Weights of a small transformer language model: MLP 640 GELU.
Each number is 128 + 24 x the weight over its row's rms, rounded and kept within 0 to 255. Layers, rows and columns count from 0. Numbers have three digits each. The size before them is the row's rms in percent of the matrix's.

# up: layer 3 MLP up, 640x160, rms 0.137, rows 438-475, columns 80-159
# down: layer 3 MLP down (transposed), 640x160, rms 0.132, rows 438-475, columns 80-159
up438 103:130138121154131110148120102109198145132155144133150147095130109169175125105060142107144110124151136108132134129157121131143118155136152148123151139134122120101152148137103106180161115148147109163157101080135086143107156144151144152124148127
down438 116:124132145194146124100114086138120160156116121120128123140071131124130157136133114143131124165133113136121124149174158111133081156100089138148117105179101187111132156182130138131107148118141100143119112177160118106098168146140147117117107102
up439 099:109114114150140133108193116093104176110132145160124126147104152089122117125119115140095130147130130125135156176175149190156099113079141126177142137109119157098145120078153121137106130179119106129110072137141117133111129146128130099116119120
down439 095:155088096139127105110151153159134107118115097112154127127161112123123111118136106122149125165114162129133146097097044178133142142132100122077116149128152115130076144114166131092143124163148129162182140115151137110115136132147143125130127117
up440 101:143134136119145128141089116138105114168138128178139156132099124111134127116142161119139106138156121129138098169121156121109074169115107081135102121148093106100160131136149106119086116090099156111109158107135124180119106158110120129144103132
down440 098:131124145122090097158151171172159074077128092115145141129156103138128131144101159105096136087097102102123126052136120118111144117152151116141123135116134144092104123125142117109107156107129113119156120142132150087117126122087079144140136155
up441 094:127149125137133120149151135114089134143132121098117105159136125152166138143119115103144102177086112162147129120098124118121137123112087167138159137097123135134094110149108095075145131137156149132130117139103104158151108138137139124064111124
down441 096:154095121093094166139148120170116127166127176133136140125120158109116137133112106142080153131129120119133126136169172112145188108120080132124085119108135181139089138112102106160136104132109149096168137125124129128095181110083132151141125113
up442 097:155153135129169157117097056105139147097144150091158107118138154106170128146163137146153166106147147092137155108077126147109088126129147125128145140154137106117105109184090150109152108116151127120099127133139142139150163156156147157064119147
down442 097:151108084131129143164138141135136102117094111132114108102150147136110150113115169135143156096085129106105109143178110095119127141129125115106112125142090149149161137090144155124158110136131111154162113132113104156104134102141156110172079129
up443 097:126115099078158089113112107143143122154115134129109102168133090117146085091149135084183141140094096105150106124137129103097135162153114135100074103107118126101149129111106104131155142124169170070115123104165118115104125134132124153108112141
down443 097:120114163096147116125117091136112180095092135151157135114166131118100136059116113131087155131114106136145126104090062127136118101170140089150129120131115144119131152144137151150126094158082118079143141122136140115106125074125109128117131122
up444 092:123136126112119135126120089135088091144140136071114127129119109074107162117109122095123116110105102132130149137195081135134116142098091183130144159123127129154074157146150127148172119114136104178089098134135114118089107169143086124128123102
down444 101:173112058074124127146113143125157098140111115168058168113151142149081130124101119139138125128156131145101130147155134115173131140118113135118125143145176157137091110078162101160062128143150111108097100118135154126115140098111129190147096147
up445 108:119099123185117177124117109121138126082128123148115155175109087104140053114127096122139172128182138133189077103119159133132121084119108145109119114111142107154119153122140170147149181117162098131099131163090099119128107115112166145116141127
down445 103:121149133102137174185131116105114117110132154104137150155169079122147128143134131146120155124128180118135113144116127153117122102149140157136143126132108159147151179134107140114159163139102085125135132113110170142095116104122057113149132158
up446 093:119112179102136086143162140127118139114124105070148141114109099148101141124148132105128076070150145127129103128137116125104141156129167152129144155125121125153096108145071105125143149146113170103148145160148126117101105119148128083130107158
down446 105:100164121169098123118150138121105131101156140152141150154158122149141146152099126164129163184140142166091117101135159116181131125127072151115102155148133153086167116166143118147101150135141133142121140117090130142152126143084112123110105169
up447 100:151136141152112121093122167157110152154134145136105134146138126171133155111075111113140085130119119165126114135121115109109106131146109126124150148117112135112158100149126150121100094124141165123086146126142154125167172139128107139112177119
down447 107:138134142123098111138095156150121156158125127118129116150127084112116105118105091089137110118110137170125121103191111114102116144126117158091114126155099132147176156129129098131077104119144085113126146122094128125084159095120122099105145068
up448 112:067129139112158131119106121053128075124116143164142159127152130146116110122120147137134157152135154079097170086084138128154143145144139134127098129147110150119101152091113086172175120087139127122098118115118131144107108111145193140099128088
down448 110:128091166120097101141112153179156162121131141140080136119157114108166137130089122114154105125081113137173143106100135079153158127159142129161135114176152166115124135106147142140126114156119170105114111139130134103122166095123133107146181146
up449 093:122130128133159125161159158123185125146124112131121118157086120123110134116108144098168071111142121110128122139159132142122136109131142153137153161146128111104120118116130102117132125133129120154115141148159133185141116145160104198131143114
down449 097:144132141130147137141126130086102114114114129166136141137059138101115106143178151135126142122123161140141127141088170145126095086105141132182125112149116106146139089111147154119134121136102157110153120134124160142107140115138178139137170134
up450 095:113146121099139155148138101154109167137105126131167143170103089130146127134153093116124102145132127141097096121118134123103170198123121113151110136146110145113112133139118116122081125169119089168125170143117142135128125147150151151107141161
down450 098:151155204141112124101143159114139131101097175095132104125122136145128148118144123082114141161132149160129113097175159111092130120146124107152155155106100129137106118142089145130132140100124092144103109122083112113114110170093131103161143131
up451 100:143112128150167115130137139120118110116089097155131102102120127120167165115096215138158161142130109132169116148132118140087134153137121140114120110145146172195125104150071117131142133112137107115145109132134107076080126177117108158145103144
down451 095:094126104135105169111168080126140178099161149138150151121126118146109105158147092133094149118142134108087145098113092136132100118145139129132140143138131108105139152090132098131120139143106086175130110139089146155140128118144161100107111120
up452 104:136136180139154109096137130126120156159112117121154112131149096163120125098130118160116139113096072106120079163141153132120154140136123089128140067130101089118083171128131138118187111087125109134078104111109153125102132156124099151118130104
down452 107:161159078141133136134121131122105160078133074096117076146128170100124142124143133153137141110126117105116133138142128144136080132144121141162063090180108142105113066157146094108106115151110128115118139135145120126124098093137134116123154145
up453 099:108120180124155144144123142182118138123116105141101131151150147122128124133147090131131124113134123105097142127124147133145075125144121115141113102110144147114174218116088159120122116161164124117111086107073125150174109153125085141161113129
down453 098:127076119115133123096121143127165149099171150148149131120164120092124105138163125141154161123148115123190122150132134103052144126123157090143137147082143098122129100036139135115127134106090133127160129160139144140070127076158153140129133136
up454 092:112185132116117143148106118107139101127155118114130120125099103088110140162167126161114126166125126130096124088132185156131194098084137090138138126126109137119134110167134119138083138148143130142138092129128125143136128127134123107104117122
down454 095:144110123094126119132134121134097169126137177099086130100116144137128107115092149105125116135132109096108103148123073098093115118142131145115144131138147162159127155139129105111133137136137081091142110112080130139108112171088131141198125051
up455 100:086142156099154119118148109173123116150139121106137114128149152120124150120106132071154156119146122080120134139129123143096149113138118129088150168083123128101094146110144158134136151125128172138112100163161123130084144130123147162140130119
down455 097:113118103097120141140129171082134161107116146124112101165157120108098157127137129172145120090102156157141126117081129083177156155153133114154121111117151117152106157105126144146134160126146080136120112136106143118117118105087154098138138040
up456 115:119180110138114130153133128126172104179168114095111118130112085153111084145111136111153151151116124100125096117132150132163114127119135136081127126122112136156082088139122157134097128158129127043160157081088059100147113130120127154148142107
down456 103:150148159180098144164120145101185108117149107132144130129125144107119158137102121085130117121123139169124158143108136142149137103098124118136123136138123146138127166133129143110122085104094155134139151129130160118067128119118147141098125095
up457 096:095114102101101103124144140146118090163137079115118119098142137131084130101140142135123156132151141077129124133107206165139161154109140074150110119121110133117136080118100125116129133104147158118082093151135129119133114158124120119111122123
down457 089:152162127151138100110125121151124123097122163116180128144148101143161109088175140137158147123169144139123144106075123091127115085141124127101128146120113126170138155151144060117157146145116087131126129113105129139139126137113118173122105175
up458 097:048058147118118117164099135102155138110117143136138151097104114126110094140168135096150106136089168180149133100165118112121174111103080099167111125119131088129136152099159078077131137146095111156121101133099119102136147139144120120144157122
down458 100:121142084080142121123128143140131130142152097152143122119151102134169136138094162142116121117150130087096127113097115159157102171091097116076148139131127127119146111122055139130148123102153106089133143143158098192120114142112112176116124150
up459 103:104168186105134114124123194147187112147143070153120136136163111111149124077088167110132145118151098133125106109113131115164136106100152114144122172105119105149141129126180089141110063190106137094118143087135119120118091149123115149157128148
down459 095:123114096206160150137170110149104135094125151104136094137114071138122127157154098114170117143109084147110130116129144119110151155117103142113134103104134112145121140143130116165170117140164126139130150124067203120137138138099148157119131148
up460 089:091091167143116127148125130162133092154119108133057103086095149095099176138155129122133135147146114080116155149101117124175066114112164172112120143128137141135086139142135118150118124144140112107131079103140113120093118130131146185113094174
down460 091:156124113126110168118158132135136148135184125134128121120127113136127099139112097134158118128115132114140127124144148102096157109150099087181121140108128124116154109108081132110163147161142155131083165156112152117086142113098105108155095106
up461 098:126140155130116120117122111116111129106138109169103131082155122114135152100134103151105089055129130143096163149138132121097073099085152128142118158151133085153100117172137156121074098078146149141131115116130145118117118098127151136128134117
down461 098:137115119120109122130076177088120075133116133064162123114156092121127111122125129154117082111080152119155118117153119115131117124144158088090060141173131129157154131125100120161138115111141160107141138167135140112134143159126169179121145127
up462 100:121093138125119169110130156119122112102097110092106145107129120145116104095109130155127140153113128140126127155127081105140119124137163127179148153153104114111157125112099117137087146135118158120115121101156131127144134161148160131147125142
down462 100:146114108157181112128119102076114138080118103101093100116152170154115156111147125119111092115140071138168153100134140090116103127155124117156151104102152113121107121114126144108118102160117113104129184110094129160107087130086137159159146122
up463 104:121096095106150151081130101165124163091122140109101157146174067120143105135084135083153116114154103149116105166150155139139085133083084128169147147129134105113110131130134151118126113106147168092160080125137138115142160115096168145113111123
down463 107:118137143095170128135182129108119099126162146184117122110124159140112104156113094127110093127149140114115119112136106156100150125153129194132118110136110171131106148150120132069135142169120178145156163131135177165102093083100120129102088087
up464 112:123145147150146152115125112116128124118120126118180143147135127136162130109137135133092121142124117148135089125116134115100149111155111114156136095111111108126159150129147182150105161118143088090152132105142138146111107109133120153133175096
down464 112:104151106124123139135104145114160125142173114129126082124137177122082117083122156122115142108071170172109125146112081127138163131142090121063152124117079104138161134088078105148131138116097170111112130148138113146104147108125161072110118148
up465 096:111137102134106153110166122183108115100143137112137053123133121141119139114074140127133175129141154147129086112101115110088156118133144116112106142139116142108131093095107136130150153153123137168115114094100129166092167163127158097150120099
down465 096:149116153122144125120133115098145148164109095161126140121133150132143110135147125145145138143123108131149142134141148139149149158153096154152079155112108153134143122126138139165139121114154107114174123135143150102146101121116110154056124205
up466 096:153115154073126129137140153153099141123113161099117122156118162130134160113100121151111124143152143147121144123165163105160116116157074162145151122144122138148104146092124092146061108097060125110149136108117163107123126109079136143150105173
down466 100:109123091121097105101131178123104128126130146159146093128117133147147129165140146106147145100136141138134114116085135169120141113105182156112078134126083112128132143140140157143169077162159200133094131124126124143093086137157130109119124071
up467 098:143152161170119168131109113152108112133107157152153154105138120138138120127158127110124115101131148143134131101097181155106106140174144099120136115142140169132141112098123127131096123181098145150127171124122135062115166149105176105110171145
down467 092:119113150118151131179133172138123143116151154133140119138132152168126096126129119154101118142150130128141134148100128076129142093136181149127168105129135111158112097163152134120158138139087109108126098084103137097132174138135108145111154140
up468 116:181159110152109104137128109170113103106084168143131132084108156148093125128122139187123105119125108127152147119137134075100153101132158112100129096139113164134112160094083142147136117144089088078087135154132136141150114160108124106103094133
down468 091:105113126126146170121147131123127141123165064154114088151106109159156108170134126111147156140122145112109107115083147082162138110103138093159142166135101116139148122130151136179122174144118194138161138078077144161092174152142151143121139154
up469 106:165111105144164131170138138113129081135114115121135113128136112124176080160109132136131117165127158149151139111134160100081130067141110159148128110103126112141078112109121143111138121151120139090177102136147122146144135117136104097142137102
down469 110:182101129119137135117121123162096143079155114164121165138113131132175165152128117093124145135145079079106128109070116165111140122166102131115141094116121152085086122118122116117159156095088127127112135117146123128128112140085110150141131123
up470 102:090120123093144133136145168130130112154111087129092168128106135094128118137128148123125096120169165097100149105087151132139153135123140089163109123134160109092131130119191115133113103106099092126148094088165142133149124128148141157149134140
down470 105:113096106112138135139135111114119142170126148137091120081122089158148117098085097143108159148117119133162141100180094134109113155152127148099158142085109138128133125173141142120135118143121140136114121139150125136099129184137107126159160121
up471 100:124113156157123133149150126127143177101130142138112153137146103148156082150145116097129119129152135115132085132122158116158119129128101149148178147113159114113152129126106135149132119114142109108109114138101134111125104158104163078116121101
down471 096:094096103170149118165135144104136109119125108104139156083131130106151149121121083083101125103140113143140148144105133131166139122137117149110091108075116147117144154111111133115141168133122139161132129099130142113107133153106111121164114138
up472 105:138130141133165114131161185099134086163148116106143109169113139133093136113115154133101139094168129121152122131087144111096137172130099126104101120139135116118141140113093168165158086111110153120117117126129150158122117094111129161096132167
down472 103:106152109127149144129122123145118134144140142145088110083096157133117128128111093132118127138078111125074112091170105064137133120140109106145177115123109147128114120125130147140128108086159101108141161104098100133070129155156131154144145176
up473 101:103105100119103122146130113162114122122113142101139135152166133122113129137141154132117170162114161120124168145146128130106101081136144123124120158137114109144121118171098151164103131146116096106094118105136090146123120166156143118073169140
down473 092:131136142120140098123148143123158086131172154126133130126098134138151142104136180143134070107112116109133099177117129128142126129137173086164110129115163151125122109133145128088113177151115120167143129154118134156145164134089123121146104124
up474 106:085158118105109155103119093113091105149111089130119122160109126092077132132125136136089114128142108138130172139149107167086094111115137138131124099133128096162136134104137151133082179116132112114116097141118107120156120098149108164166098157
down474 101:093102136116109134129150130127168125115143142131098118105121125148115173111120083143150122117178118147104142129127130096108121115134125122139162113135155119150119095102123097164102116086143121104155135120144138103104117115125096129082130087
up475 094:084130109096133131114155126146089135147111131112133162100080185111190126100120114162161113126142142171143156103110123167131125107092094114135129141119110144134086091132128161107157119095150083134146142089136097129091118133123115165139149124
down475 094:160070122130134140162112112120139117136096086119119072115108142119157111129149113112106103144169138128106145154156111118125110134139161159108146109134145104143137108094129125141163130148109146067125115115126146131141145082098178113106147171